Weights of a small transformer language model.
Size: 16 layers, width 224, vocabulary 8192, 10.8M parameters.
Training: a variant of SOAP for these matrices, 201M tokens, 4310 steps.
Each number is 128 + 24 x the weight over its row's rms, rounded and kept within 0 to 255. Layers, rows and columns count from 0. Numbers have three digits each. The size before them is the row's rms in percent of the matrix's.

# up: layer 6 MLP up, 448x224, rms 0.093, rows 380-419, columns 0-111
# down: layer 6 MLP down (transposed), 448x224, rms 0.0895, rows 380-419, columns 0-111
# gate: layer 6 MLP gate, 448x224, rms 0.0947, rows 381-420, columns 0-111
up380 099:105152136100094099159133108139137123151121096135126100094179126141127146172122154108109106120094161123140137143138117156131169177128142136153147127160175115132131106161142130140158111138082122169135107114179143125109104139107145142117133124087153116132122130132131142164143113104090122149071109119139152155132120174124145167142116085108
down380 102:125139118148129112155142131108113136125081133115107136114145117136105122090130157107168095087169100081112182127117106066124098066179154116123137145126159140157156113120107125149169120162110135147115114108099114169141130103136105086117099126131157148161103107136133138128158124111132116127078146139129131131138118127136101146151102106082
gate381 100:117162147106099151121115133128087075128150115164125102172157127079154104137110170159133142167160149138118115098098143174115121123104107120120077102129140137146085109114137134138087132132153156112113162103147117109130132123090099179128135115108122115106162160082132144164116110174119106164130127130128163147121106145163131129169139065144
up381 098:104115105144137096111098161098125141152173111137102136098109116132075156114157121079111128120135118125126106150127124109131079155105150129158151143082174135066146131156152134154122129144114114140119083136125138115120129109139153096160135143108137135138132120114125134132195120160111133086075122125133158102122157137143148154167144136143
down381 095:123082117111141173157133079150130145112161133109169112097171159165106128137118143145127086102155096125135147098145100156096133074122111124127123128115109142180144124115147149136085071133122168142103146110126101094145128204121086126119097145161180133122113120157121148158099099124130137169159152152141093123125148121118142159103108099102
gate382 094:150141155119114129125123133174158164141166164157136173117096129118167143127115118112173105141112110150119117139151118137124181119193146130093129133113153122113089113128115140133104138119084148151077104138150143127129158144134130150136116117126098106133121114105125105132138124098149065105129108136131103124184143124108168176125146150125
up382 094:075077123111113138170123147157121132096101183121148131141133121138098145140148163114106170180127151097136163128110127117163124109166123129132127106125110124154113125102106155093139122103143096096140128101171100100180089117132130113132101083163136137090176142151113097161129112123112184121122134088115106109074107095123113111101116143109
down382 095:166115118138118137162141119099140148124192153136132150154108087161109150136154152138114144067129127076136134152130163154117099090124119084098142159126090100127122118104122212134132111123175117155075083126124132156121131161163108121149134132157099165110150157105142138120128113137122112147158144114158102110107104118080112103136104169146
gate383 101:120123126106091150118107101129139180122177132153143175113088101096122143125146146127084114116110133156083128145127108107102133164121116069111076092150152116130116114157101099125109132122121112080120136132139129142151113114147119167152162139157114132132116155147174173145138140107149140123130095075132103120122121127076111136151089116127
up383 101:143118163104131095130102118102115147128116135107139161134137144117084102118111144168127100090128155102115134139127145152100129062074111110093158138091079126095098150111116149159171144118159153137169094166123093140137149124142121134136171135124115106124118108105091110080161165166162120134103132098136126088150165117107088100148150140190
down383 102:143155103146136156145103104157144139165100146171104110130160105106114140124129110077099125113127101132132147125116151124113122148171142122142135073120149107135154091153123098122126142127110097150119120121136118131103107140168120093141099143129111129162123150164191164096115134101120140140151131077137145173121095126113133136151094112111
gate384 092:104110077106125129124142150108141101119120148112125123177166136107100110115141120110151152090073114140114120105151145122093110147126119147128120089096117117144127128119182173074154120160162082091144183127107103084111138135150110171148108145154173141150108129101153178130123100114156143132122146179166138118144165138095132139100117115167
up384 095:175125099175110129150175121135157145120092118125160147130127149132124108115104145178042140133179097061135108124134102117120120128137162117174149133114146095164117138154127124144155129088113081136201083145127135131138162142139153117101143163120119165146124140099122147100150142122108169136158150127103120134128130107159115147096120105165
down384 101:144128121166144139119130103155121144108160110149132144122083156084110094138145111110159106151120124163113130124107134176161132166124086165163085129131121158142114116106123131128124129180119154151106158153146143085121169104127115139125118119120167139140159146105107168140137086105150128108170107133143114127125152125131109109132146116056
gate385 104:140143123112106143135147088128106082165126114105123110116166115106137142080111156140108097133099119134123111145146145155122121120129109125122136148163131095157101126127132127139119114151157130151124145153118159126101147132157112100105144110100115114114150113159103112119143106216139152113123152117079091141105090125161145119092148126135
up385 097:133144149137105143151091108130138129157056121122110133159061173137148116118133173084138124126138161105164163109147111117137124118100158165121140104121129180154080080116128144137139115106100135095120186137137131094108169144112115135158076168124119145123089160087142141100144122121106125108133088135125125145120123126134128111106112122139
down385 098:126144138126171101147101098107129123113128127161183147130170159151133143138144122154137160100118109138117099148122152130153116111141131081104105141116109118157140156116122083195088113162140171142109094107124147152115147164132129097112132157132098117108159148115150164142146110167097122117148126160159126152148134130130079143134119156119
gate386 099:093107169143116179096123098142133159091105122107079138138126136100153110127140091144128093144126124156124140135158160150117159139109092107179160114114122182169099134111158147114108121175136171147092094136124133141117110117159123090147145123136113136109108090172092117133124168101087146108111151137196151142124109163132132132152154119102
up386 103:130122147158092132114151174171109113142110123143125163096115118121129132116108142106130135133123094139131151097098136141101183112094151156141161139165166129090144171093108090102144125117133139145140128143165149120137149112155151110120142152123123168112157121138162136147108153147119127129146154115139107126130104128104151124118115071157
down386 103:131068144174093147107118164152140108124106135117098107153120091154147128104128133097132131076141083123108154102083115125087145064165129099070117164094133120127127116137095088144134147184126144129145143133118117100115130142135114089133079131166162149115121138106143152120133084131108149140131134136109168102091148136106144128106143134151
gate387 100:120102095169098116134131116136102125134137149133135138116154143190086112088140125134126096159063130105129141160134127129113159118141104103156094155156119152154146131126140160117150118127129139092110147116127125155164089156120129142104162129120132149111127142125119107162134099175109130102119115137136161128137128150133135148120133184136
up387 100:126109149160164134123123145100144148103121088164160096140150113107144105130154153123110149127140130173136096101128128136152151120125113126184149154111135093106112117121142151127135122124131113122111108113134111110108114098104133162128109130123121135106159095121179119139127098075095140110126148063083132123114129113181135181096089140068
down387 100:147123161181143157147067108143136128115147102159140138120111129113142137130144065125108144119167101172117185152128115132152133050143166161129126135125141101144123102162103132135130169095101096128147134179138140138120146150095122119132102111107122177130096128129139136139106166136129106121155164141121122072123157114150151149151116153157
gate388 102:114151140116121162136078143115123083113117141086101145189109123111115111128166104133131183103110157104146092164132159131119153115116144125146130136121091116148115131116095148147140115143107081128168146137163161132158114127093128138169138129124089115154166161115157109077199105104156131112136129165172113133164144129114161138079148125110
up388 104:162098120117090129096105106156154135150135108101186088108124114106141154074148132142131120103164135097127087127119120139115143185141130165120134097151124136142139134092173139193110166129084086162112125131190137129114111141135123164114122155102102123103179085071128085118137116130132123154136154133095121138144105123124134098131110160156
down388 108:157135117078157136161121114140104136113087134152122169110139118101115118109153134170159106131145104129126131119123135145122124192139141137124122172160147151125123133103181140146122117121114123135188136123096143121105120122185132126099142121139130121106114099175142124171075168147106084112166161101102127124110127146162098100148114124141
gate389 097:107125092128141175134113098118142156143166130147094101140121148155086128132139129139160128083124187183128128084126104093145123150155116143123139149166089120140119121146137141155104096130166170125132094097129120117126116119124086162142128146133113124120140154109100169161119142126123136114125191084159156158145162162103137205137147146114
up389 096:121086142129123109118135176136132147105158111141122142136119121126140160110139106145130094175098139149143139189129094131129148141123135131166153113088113151101124094115133163112142102135136153122114143089127108171087145118132131091113152144152111140137142110122117136154108137158125109142099123155119130135138114077094131102136098118147
down389 098:087170148167109084147097149114123090130134133094157219162118142126167158125143129143142140123079105111113141158154122167133112206126142144134131100133135104124103130108102141117144141126109124092072168107100146151125150122110130101117124147124108152158137115151139145129120118120113108132142111105102126149168156093126134126125112125102
gate390 104:127177106180140106102132094108126120148118133113120095109140129100125126126112107120106104128138164087130108121137162154114150106093135139155097110140132100133157115170135158113170126116112128113090134133108145152144133087107110091149140188139152108127156137106116133120142116137123155132120153152185147103138118144078076086121164141098
up390 108:150100101167100119143112126160101161165102146143173108145119133118136093144124129132126131118118189132103115140166107107105129104139150097147128151156097146106113073101144144122132155135170093103107142119139083127148157147148138132114098151149112125146136145108099137161071147126123145111149137149120158126106135159132087110132093063129
down390 105:152099125087143126129099181110132128130126126134136170162153107132094081125133130133119151105126093131132110121129127168128141137105163110150132107126149094165130129115144141078122149136109143197169136143141098106102155116135116142138133124104120172178107136163119140118074172106142151073148110162139125125084130136156162117154109128155
gate391 101:138147095135095137086138121117134131160119178115132100136143144117125146119081135135098141126127134082164131125178131157130121132128157120128101136101119092137140113114136128135088141113140129096165110070130138105130065122136160093160130106116102184092147171165136122161166096098098134139164106110141151143149108115130152099077088120133
up391 091:127144137121184148155081131162087129101095087131114115143124149138124176144148131130137147094135109136152195143056121143139158152092123157101188119131158148175126126126164123130105138126132139129110121113149086156095131116127105161133117111143104102155097136146101143097128149137122142146131115149131148145149100105110126064114159135096
down391 093:112122148120162137155115155150110110137079119121109139157122124163099141123162116146123120107117112130118134161098114125131108119167141133157095121108145194169118150131160122101125113106134157134102167136146175181138143118098084124102130108161099102158082102106130133098075153121146093167118153145122121113123110124123104128161158108137
gate392 102:120105081115110088123110098121144149086169115131131151113102109109137111145135136104113104123113108169096096174098119085081127095128089130132089162116102125124150106147114157148153131126137104180144130135110087105153127131119098179102131109127131132112166164096139136134071120185139103114110142168110107134148104129151152137125101122118
up392 102:104137146127127100132152150147143167137151119113137129121124125095142141133098116132084116109154140136170145145127120169136124148129139073110087131131162154106096089151145147155084127095133092147083142119167095116113110156149189137105168140109102159155163135158145155089136136128112136085125135137099146122090126143157181171111164153108
down392 105:125147149124133148178187123096108144113115152108100090108140122138108128136153117153111158156138139125148102131127147176122085088136138113155137138081137133104092104127120113098122125130143127162095087130105098061157126101125144145139156128092099103111137161156118101098128116110165151147083111121092161094113116133157134145115128134151
gate393 097:123152152174118137119092146127120141097131123085114105157141126118178136115162081160103129124135128104099138125109107120146130143153128126117134158128096113127157158133118142124105129069090124119137117116128072130112169108135157119164131132099143130157165112136158126113167138163106156118101099117152130153119135184128155098143130078121
up393 093:107109118114122143111137145161114147144130104095140143160133105122152167146110106158098144136132132094147143114122148103134143128155156130119118172107122071108120098114127143101122135137150154154116124147110131132133162107165123133102122122139093119138131166118091136147123121158119097058145126164100101112113139091129113150083110097149
down393 088:132126106126159161143113123146129101109140151143165152165112114142121139145114114137120109143142142131122136153109118132121160155079131160112132148130142104132140099114124116112164145187154161158149166086109140126116124120152120140075125101110151118158126150144087094128077127112169131120148134134093088154129165095142143090079116159140
gate394 101:133151110170117107097138121117163101144127146127115129137107131143145136113153110156177125139174140174147087114171106123119110161085126102139126111105150157135100113169113141123109120142140148138115113104147118128129111159120095123080116128106085170101100114147096079147139120095125113156130085127156115141119116131143159115170077123129
up394 099:134091129089139131161101128141091121110162119141107122132158142118131179126125117143117116090097115111112135142061118163162103081081150135093097098114123143121164130063121159104109146137129129119149163104111129101126124172160155134133191128115133125133138100099159116110116121154128107105149141126154112136119124153120061135109135090129
down394 100:115165132142119134133119103097127125128084138123108143087106142108136135102158097177157142140143145159163111116152102179134105127130122121134125114109162173129135123084124184120078134124144134141094097101106108156149115171199148092113156115155101139163141091143076104162153130106139108142133105126144127102148114139159112142126112131129
gate395 098:142095143100112135114170085155144103179133126137079105096131164129123097133105088148103124132138125108105109131117083141152139138127168099126114137135147138143097154119142101121136092118104151126125117153125139183121131112153103142122135135116129170127167096081100130127158120084140155158132119131151113132137145165105130138132112150111
up395 102:092144133118134142147090146105107141113121130142084130146165145121129107124126132122164095133117131134114133090127112107145099108156082094137124163154127110137150127104157134098153154133128160105124135064124134133180130074110109159154112125114098159118058104164128110127140154156124131174088130166120091153143133122134090167156141135091
down395 101:142133115128148131111174095143130093150097145144145117114098134150164155119107100146153157147117148088095114153099111139135151097143159095152142102128095113134113087156105129109121106108111100079123149188152131138141131177137143122083156150126113088132172128067105130145107140104120138174107156081156154107146150147144168115111116151068
gate396 090:098147111124145117141137099101130160159149126102119124159170123114116097124139090163129079106171144126164114106134095117095153124089111131186131161115111117160120140129149116072132105176145103084136091135082133146140095127102105125124169155104140146066102127175131169123122179159114111121146141124139127129111134183097130119151163085099
up396 099:120165111118123107137106102099119142137157141105107107105148113119170153127131155101166143140149133132121108110134154148116095154132144147140159142105151127173120154148144155110112133164147083104123122106113090111131116133127139090120156139113156121072141138107119151142083103142100103149151129132110156127123154077110168122170148103053
down396 094:141136143123193123156108141161108126087100128153133167102150115173155146086152099128145146134147140127126102115120142120126139239108107126117121128154153117117161139152086106132131104102114144114126170111142132119109120097141110106134122126132106126102170136161145147090114108107107116051086116122150129142125157126113115133115139119110
gate397 092:155154166135100141096117172106147120130126118092147088135082139108114131142154143126142046211109141138149131159135097131114113122115130147139117113133148121129142157087150122120145132120146173103111142099144090137120110095157134110084130106159097122180129143117129111139163114137139099131129075159102131139159105107107124087149141103095
up397 091:160112123096114164050113105113135099144156104138153126164108142115118164154153148130157149170122136087120098150120119109102142128154168118117131116137090115124072124145151150141122163144108134082128061149148140099127113124154193137091123115141118129146134156132089108120121100120091124154111103108149124147127105138159126117113128148123
down397 090:148150149158122091140181154118121122138083138143133138128129119136132104150127108150093130124144107102153122126146149103129146255133147101145132125126122130121119128124114110141141107105158103144115140144151131133097161113123152143154124106104155123158120103124112130083084121162132167165133151114136086088111179137117131130116123121111
gate398 101:110124131150190137125099148080134103119124118098152115089123102170102134104141107116076116133129114120149132108154108137091150103093162138168091150132160100185112161142137138178127090153135110118127151108167139136144143104124132108122179149107113152139108146113176138112089109126076154148196092133107152113121145151096087117137150149140
up398 103:113124194114123131145108161074147141135126099091152092115153127151134121118136147164084156146128133127089101152109135123088103114114126126145099110141111085113132109145168097150121107099198174095117138138125111077089122144164154145132138131080094128179152108098105149140132142106140131130146133134117124145136123110163115135127164113153
down398 102:154120112116081158165090102100122131082110080099128170117129152156117191087139132126145139159115153168130124127122144163173148156120158098136114143167140093144163137098142115097154181155108083118125094149156149144114097116165134152087154137121090148102129169121163138112131135121145129108165150146110089137131117111128095126117144136138
gate399 097:106086114137161132093108164119107121126106114161128153132133117130120109132102104139110102178156148150110156160133117162125173090167152157158108154107164110103106106120134127108158158134114135117115124184127154089110143069148117143095101093146091113127112158143152150149114133119121118092128124112151118092151082145149181156122091120088
up399 101:121137174132138113136128112155120119121131086144138074094162117134157115132134112117116117076102112080099090162115084132131097162073136126120141110088147154148140190155171099117150096109161141150121136093138093148155093172129157116185181125127149121142139130138079110111137116163104076095160165143098130117117168120131136142116127134131
down399 097:138159077127138120153107099142128161113129142132076117109110186123157116080103158135142185085093122109119135167136148132149154129083151132135122092127109158111105129099178163109131097106098137140152140146152127130140084159151148178123147081131155159102136108131097131086102147157102141141139146107146147153126133117110085106102165095125
gate400 103:099126164117130177167141120141114127126147145164067149091107186124132116156149147166105113197184143119081129117123117116117122112080152123139108064145149145177134130125142183132138136133139122138116147149136105172151143095138124125099141125125082141099124118120127102147149108121133089110105093097150124118101114167113126069127183122097
up400 103:165114152087067153095110090094152135142133134128161171164136153104128122118087126128160120136128083092104102127121108097107093122144119152115131171132098097141116117133119103090148135139122156138143155113135193127118135124150115112159146085162135107148139153105155141096080161147123156075137142143128152130100137133127136105162130127120
down400 107:118144129133108125127152146162093173147120135109113102136129164140111140113186113148121137114141102094142109143111108093147175131183139123122119115153105115153151105147115138163161194174101095144156148145078111149142124117144123135149127129151087141116111105129119114112132107141127110116112102127146120129134124088193140123171121118129
gate401 106:093125090111137127114146119063134149102076154105129116132105113136138156112207135096106171164100174160125138096157115134102146138074115103104129097125142138189119103123161184121131132075129117100141108084159165098104080140101128116132140159122120109119139085123097086146137143136117121154149066146155133134146163131112117130155140153120
up401 099:136196126112123148096121093105126125169174105121125103124124139117139137092148124124127153151104166132130152155175158119112145162153138110216133125132122168154121102162130155174136096126102092089121113095127149152119102110107128119122128118128110131121126128101139098168140150123129118153130111113125091163103153132123108157118131166150
down401 099:193198133135104085141164114126149118134139130147135148154108159127089112124127108137138166151129144121121119156104151109112126197101144100179128136152191097114111121163140168122166100122106149126103133147113156094161157130128106138139103101078161131109146155095121150114136144104136117153163136128124119149125161109128093113138115128114
gate402 104:122121079116166115106148146125114121159142083132096141117162180142103145124145122124157149160132134157161081134182097135158122135063166113152116147100109118099171136140136093144128135185115122114175124147110112133110108100143123153156119165131141120140065136110127110112159110161182125154149117180134127088142174158169142116156124108112
up402 102:109089095145085167113158155098123123111102158094123123137107129129156151112169098110132093122148104074155137125085126106119138128158126174165123138116142125111084124129120103134134113118119116116115127164116130106158100122122077117105104108125121129172184071130136067126164077112131095138099143123139128119118155129140160124131163138196
down402 102:097120142083127145175075145152116140120129115112123147119121127128124099159146126109141106116145082151109168106136091092094167078149079120103120130090153120074104139128098066116123118127083155114152169129169098131099129111104115130180113141138127136177119150106140157157146127122149139131090102146116116102128154144110125088142134131073
gate403 105:096118130116104174152119106178146103139118131109098170121115147154141129124138108122107137173119111128131144103125104140150123138123138121064144148144125148074145141123181111112112129137183142128210128116130117115093117141141093117131116114133113083119171118121143106066116147157107093152148120107118128156152078131097141160159126154110
up403 096:121142128118134118116156146110104135133141096111107124127113184145144133086117135198122117089120116123142119166141157128114120133125106119103097136079127138149155101144151093116137113098095116105081158127109137181137148137147125170129133141142132124161115113118105101177154099080157153103126128090143112121107172127145135120095078115172
down403 099:138136141100111101147142150194138129114122157131165121146096127155121161181135096120154130161142107202108102126118153126151138054073116145141117135148124116128113184120149124108130137154157132153142114121177088145087152148147140138161106130115107122146158079134167125124120172147057109179124122108097114140124154151146126127163119130095
gate404 100:157138149124113148124160128104124148186136091117135134139162082123106150097133100139146135124145121132155130169157113149100082121087140166141120133168087105114123155124107161115118115117131116130158097146115110147116110089130079141148147134104124085129108096145158125090168141125148139144092124084151096110121163139048124132118132138093
up404 098:135117156118109119068153145124117127135125119095120108118151119133148089115128118133127129165130101126075132132138096135143101160131095133102105121148123134107142184129133134121150157124158088121146153123139137129103124122134098138133122165130115125150142126142128093130105088159139152103112108135130068157135094133083085129103134122149
down404 097:110115101150084141136088102117137119110131179119147161125115122141117159179102138103154127147127166138147096125082172112136151134161125128159136118087132132163123093115142140089088115103102143150126095167105119117113127114102120136148140110127141176109126149127126149125164179142120108132120137112122183112130124101161165143186089151122
gate405 105:119156190132152145107111112132145151125121115167135160138120096143121082140129128144062157134122128100090118098144143125158116131122120130120084120186172100088143164139122104121137131097110153118106063078110115137172087101133136106127167138137115196163110101138170127144082138130093110086138151161153117122127118143147139185151108132094
up405 105:126117121144130109137118152201168124130086138103137122128159126114104144106076129147180128117149124119142168153120106126113128106126099158118132140119098130100124124151115172060149133136110138147129116117128132112172137123095138097162119122125065107166145145140116065100160163136081130129141085129133100140166196115098127147118156135119
down405 104:181119165121137112127121131100141110104120159146101154146054092118091145102128085104117145136157116154093109143124109113134140135152149112155122121120175155162108087111127153141176129096081090116139130138113113116115145137099100117105136159115201182112132114104104133143126148151110139157150096111164115145121092122103108149123129142136
gate406 095:161119113124115147121109112116157068110109175109114118148106123116114108140141153110156105134118136125161114096161091094134139108075154132092088120146125154151141116106117110113150146130134129109157107121137104152130129130144132147122132109176122145103122130074174125124131076081132109123127104127118129142142104153102098096140139171154
up406 093:099114164165135107145133148154159131150142115123141141173101143130183144121160135141160142161139133108128129127148145128156095107149103080110134083138116102147140101119113161099107098098108128113125163145140146095079120123131132108075152140105118098131123129117176152133129127108096146147131135144136117083117163165125152115114134120069
down406 096:094139151135168111145105126168115150112164079165120163125138155142143108131129084130134165145137143135116157169165169147120075118071127125170148117146112143133102151142160119127111131111165129151105118136089143134116116147130131118133111168093148123129115122153124104087121140105149101127144147130108133127135113116099130161179114110147
gate407 097:175174087105118139165168084105142115103157128110158084175141109081094169112154141144125166121116157115079151130148114100113094106141107138079110132127153110163141107103110172136115138157158148119114095163146087102159122141145093134112158082160106143129097151169124153118088138118141120124136109124112148147109148080117123123118113069128
up407 103:128133126085130129109133130168112158104122106148079153154154127098117132155054168139118146098149139115147107163098096178135136124097092094134166126156144132098115157135124130154127121095120130125115142125120126103139161134149143144120107158129123153113190113126107143133092092094112131137114179162127158150082137102130145158123163121137
down407 104:123100143121137104136099177129113146117120140129089165155179142121123147138138161133111140130115132095135114165140128155133113117111158158085126084089169150097092114088124115110107108135154162143127107122086182178139132126124123101120096134139167106094136147151114139175100088168128159137131134164108106132101114120138135140147120122144
gate408 104:124099105132147145173093163135135107163153115168100108125147163137093113137126146144109111110127109162111122167136143150163119093130152108103125114083104135089096153105133138102122103180095135101129168106103103165121114151085161137138113122164168094139147122130105168095157120149103167110078112136123144125139120137155145138154133137123
up408 101:149130083119116083086139140141116141131146131085103163106123139131140160139151135161128106117151151130093124113167132127115150171151142148160200152094107098121125112171136104105095127136115135119114138102119102103086117154133109076151149108135112137128146151107126111144130094104102162180120132119095105152121126143078115189191132126137
down408 103:154121141181093086119136162109094071103134130137106143116127171110110124137152108120123085108133101134116142132121114164151110098125180133137105130112104162095136135156085147143132142152142140135101138141126087151162118166116075102119156164155129145154126087150095160138133123126152121092137112126176110152096113137094119122142157076132
gate409 096:134116136093147142087096118069086124104110127147127127122132171145082090143160140133142137137149155098142121123125090178125173101121111122140148152140132090166146144128154115116149134139077105101171117078141161114120138117143150114102134146119132144174135124090147126147126090128115129148100096125140106100134135135115107120141183142139
up409 093:107097156149145125103118170162106162102139124145112115130145157135091137145125133137136166133139112112161146123129132147134119166162108114140151144109117124116133139133118126106128109133082077067135131077068096107106086129136141125108132146098103133173158135083126124157143130137126187112076111139140134134150097120175134103154134109140
down409 095:117145167139105141148131145122120122141163152132131126112137113128151115145125133170145101125160099126153124158089128151124101152142131133150111140135073160106155117110122095094123093108143112111096104059130127149174083132109107165160147147176149091161146100141144162114158142133103164112127076103096117111154105163136164115134122130147
gate410 100:110123099109122113086129120103127114100101099114094091145131132109141108123127117151151164090149188079124150128104126114123117140107076163129185130120125126093116179168127112156125136129124107087095094144165097110162085087134117119108120149164141133127103117130134144092154143110210146139117138150112124133113132117100094116103133156161
up410 095:125131131162124141124141102135141123105158135146130125131155119119099118138151138144089064115149168135122122122133078126162124125136195121092140104077136149128165101108179155086128087152127151139122173122144117147116120173148125130150140154124148129102126159120114140107140115097158102142172097148167149159126124117123138090084187109124
down410 096:153097148137132171125104095074132073155130131143148123094120157119093146117189117111105157116120140158151114097092133134105149103109149108137108164144111076102114116076109128109150126108103190116140110109112165140125131157100113031141110121102097141143141121109081110167110120152133117106112117125149113139144128130109109107097127129140
gate411 093:129153135130103126092104131153172139107104073123130151141109129103108110120144122110090130144163132120121106123108143148095128142066104127087167129111155122100158119151162145159121101112170121184072097146105103151093124090166130139129101128156091104099136144128143140106122110148121119159111125128113098154136129119129103114138095137111
up411 095:126136119118111134143076157097125100113141102126106085138167110098134127103128117099121137166144149075159075171116137145130110122144131151166100161131130110179132084143118140125130091096147125107103138157135159149090121109115086128138149110116131119135181140064155135114128095115170115139142135130106076151094150101173152129115107159134
down411 098:156168165118137145121122165211195117120091133134149133126150168109102169165147163100149163168131132148146150164135086160122143092175104122139084133110166139165129140132121174134115124137122109116102103158137134153125084143115125150109134158100078142135146163135157125134083148196103131131129160139100111102141121144123141094122143131118
gate412 095:121114123131091123124143168135109148141141082124112130146138111129123120127170154088119135117148108145180131134120160133126143131113083147105137130138154136125131121152116134151125120142103110106109132106133153131080098120142197136105150141130106141122156139107136170139144130110172150155138149075132112117156154130116102128140107143144
up412 096:139173115141118088075132158114104130120097122149141158092120149129098153119158113153138131114158152114133100135153163121090122090102101145092120134115139131113129187131084147143199105122137134110117150114152113142093092137155122139105101145109157167055094138150117137114130147145129178165098103120169094102113112123126081140113148113143
down412 095:105128163142107118154131146124079123113058137126109148139101132119117096147153140125139116106163114107175150145128120133094125128147114150146095116127102095087183141155126162138091075140134111144153098128126084118125120158161111119138106105140112172123127132121112118149128098203105164109137117098159111151152156098138099105124150125157
gate413 119:132119150165138074122151119146143086138138132124125117159140112188118104155131113119082115159156104129102146171105136166120109117092171113127138147136101163119104118161101133135140109117122125119087186108094142108155088119138127145085092121104106174129106146132139103126161155121136123127132119109131129117155098133169112147167102142141
up413 110:108164137086162112125131188146150144130159136137157115120115148152086116102157171105127099146144103129116153142144127139162127103106154079176121088148145137124099115162076146112133138173123154157109158085137121138139119090134151127100134104087076151131113165137104117166114142110150126108153122129115109133135121182165145137137148169143
down413 101:116128147150135148155168126142123097087144125117145107132163146148109133131121106115149089178114141150129173126136146091159168150111132133150094179123123110146088132148128094084139118122129088116163160120136105136124075123127122133085112158109139123142112132104137124108104106146136130079123114145113126157107109126126110113118113113136
gate414 092:112125113136159099073138126098131115141129138169101167183124119103139162140205159114140127094119133171108123110129110130107131143169155140147114170115170091121125127140102135142152071143134141107114090105104083087111121131160164143114084083172149157118133126112134191144134135136152098136114139112120106085127120122075115154132104165126
up414 093:147105086117121154112123155146121156090138112100115107112124108160113127124089111151126124129166109110181156124110136136165126132170146165122138157084073114133143112095130149145160107115062103112113089138128135135142134106112120134158151155100118131123175136115104121143166130120122139101113115126133153166101095143111149129128147124156
down414 099:154175136158128171143146122103116124141105090102150106127112112151113127120146150133125143109112129164153123096122146164127141050143129138106119134121151163142112105145124149164157117157125138124122119093089128078153115120199124134073131132116099123126144146122108148119136175154137113095092167144157104123132119099080118177115166120141
gate415 094:095158151129145131097114118095131142106155155165119085156159118088088147096192140117100128134135127116146123156169159156153145131131152133118134132119108126140117123177140157086115129105154135145124136132153183128178151122098099152125132129143099155070120117110105157156107119103117085131130102114145111137168132155120126160138140121171
up415 097:101124113130150180113141149155080154101139174141128121140081127127165134120142131164132117139151114135096160133136117117117163148094140165121134127138108148159099104088148156127136152093144141149120152173139114132158165144136137144138124110136104112117138117142109167111119140161132124178145106121129077132169116150107117122104125118132
down415 099:161090127157112114164121089102112126146123108105116159126126108137127152118109134121184166104111109163156164089128097087106124104135157147166116156090118145123138139113144162138105119136109161112133141161139148161119147100155148132094179156142134088125129115151125148086133169177131135181134130125101156103097131097156123113151159121170
gate416 110:111146129113130103140141095097127113122110098132122174120071160101121135106154185152094076146120165136123120140138117137172076089098132146151124122144125105137154120122150138160115158103123146111160173170110143107127135140115130106130125164115135095121103112147124140167128115131163113137100137171142115114151116126142137111094143114146
up416 105:109113119140110135115095142113133118135155089132138111145114135069131125132111122144184139180100076118095145105137099094142175178149129171148121134121107115128106140090100126092131116129138115126170098128146165113150106112152135147133127100138089115117172125172105093101113147116111109156121128120102140137124183137084109134134108112107
down416 106:128129117147104159124144134123142159143089162170081056146123100162108142082120120091137138083124106132116101155141140123098146142143135096140126104134139139133155109128140140077144125130138115123074114103122089140113136127135073130127093143102108163165103109150106090102108113135115125138158081089158083162125131081135128090127140112131
gate417 105:116120128143137119106113114146107138168127128096147122158107155135130120131099192117139166136128108093161124109136127166109115140136129122115081116133104111131142083098153127153128146119147106123123120155111155162124146142128127095134075092094147162159091121146136129103135103149134126130167140112127104101156143179108091142137097115167
up417 098:107129139120106136136128126136117138160095116132108127127139145156125158126168162182108113121132114144084122094142182089114139105098148157078164085156141146111151132117133147125121152113151122149103156119135137102083100132115135141120071151105108145144111116122127145112114137151144142116128103148123108122151110149118111150108126167120
down417 102:158170157123135144112156129102112127104119193127087130104079069145162152123142123110100144116076114138160101127144144138129089142119166134127089114147156138130185114146166118130144141109121177133122098130151099173101109133126087126147131132129131162107127147124157138132116134165080119163120110125100139148131141119131153126158140144129
gate418 096:123140103098124154147107123135123148104134112113087133155117139109125117114141118109096071126169137120140105102141135188116100122128100157102119108127166125154107110114130125085121125132156111121151169126129128145137142156146098110152159127075118143127184097146153140156108060124150073159098142105105188125145101145142142109150166109150
up418 095:126115178137125111142133116155128065137130117158135113131142161127112153149146145159114161116110082084074144154145138077137144097098136136155136109151114109082193148121152120153172124115127145172147109147145129118150141100164111136133110101130130138129080126130110110097147162112097159071142125137125125149109129124088110066128118112136
down418 088:124130144162095124176119132097152102159158138108117120101131116095097143150122170139108124138129107092114145116136111119147122000119118132137135131129104104110156115127127120128096136141116145141115089132116122129106130100158137132135122135155134113141111159128126076144150126139108183186144136137131108143125140084117122110126101153127
gate419 091:115146150173080104126114118096170139086153149106131113092178140151092136113118124074136128110096132153140100162139129088103141142144133113112138112134122138178165147106116124138151136127156156119115125106083138122150157124118148100153083164125113143160135118180143136133145150138132140150080123105162090180154128115115083094125099142133
up419 097:088170109108153102107140109113149135069155142108123124116127126118146117084128113093114143147154163145152132165099156141096146109149158126128154171190155141156119120152143117116181135139096134088097089085095110148142105122105114119149116170091131113180116119112072113165119095095139134136109131126124090144170142111134118104094106168149
down419 095:144138142158127088127160116152113161114101146143143070115166160117113163156133129153128128117124153098136114130075122095110133101126154138122129103162092137132148126136103086149103112126163102109112119103135156151155131136148134093173109099110147127165164097179131117123115158113130105140122123137124132114176091202131103058136098159156
gate420 091:132110126131119122123123120113169097133109093096123115114150181161122118144123157153154161150106151104070111118155137142150153157112096151146139132133164111127126161129106131123103151140144134129131122146141127127119119108104149105137139112128119140139130132144123158111119172165151130139118158091113083137190105176164113101109114126121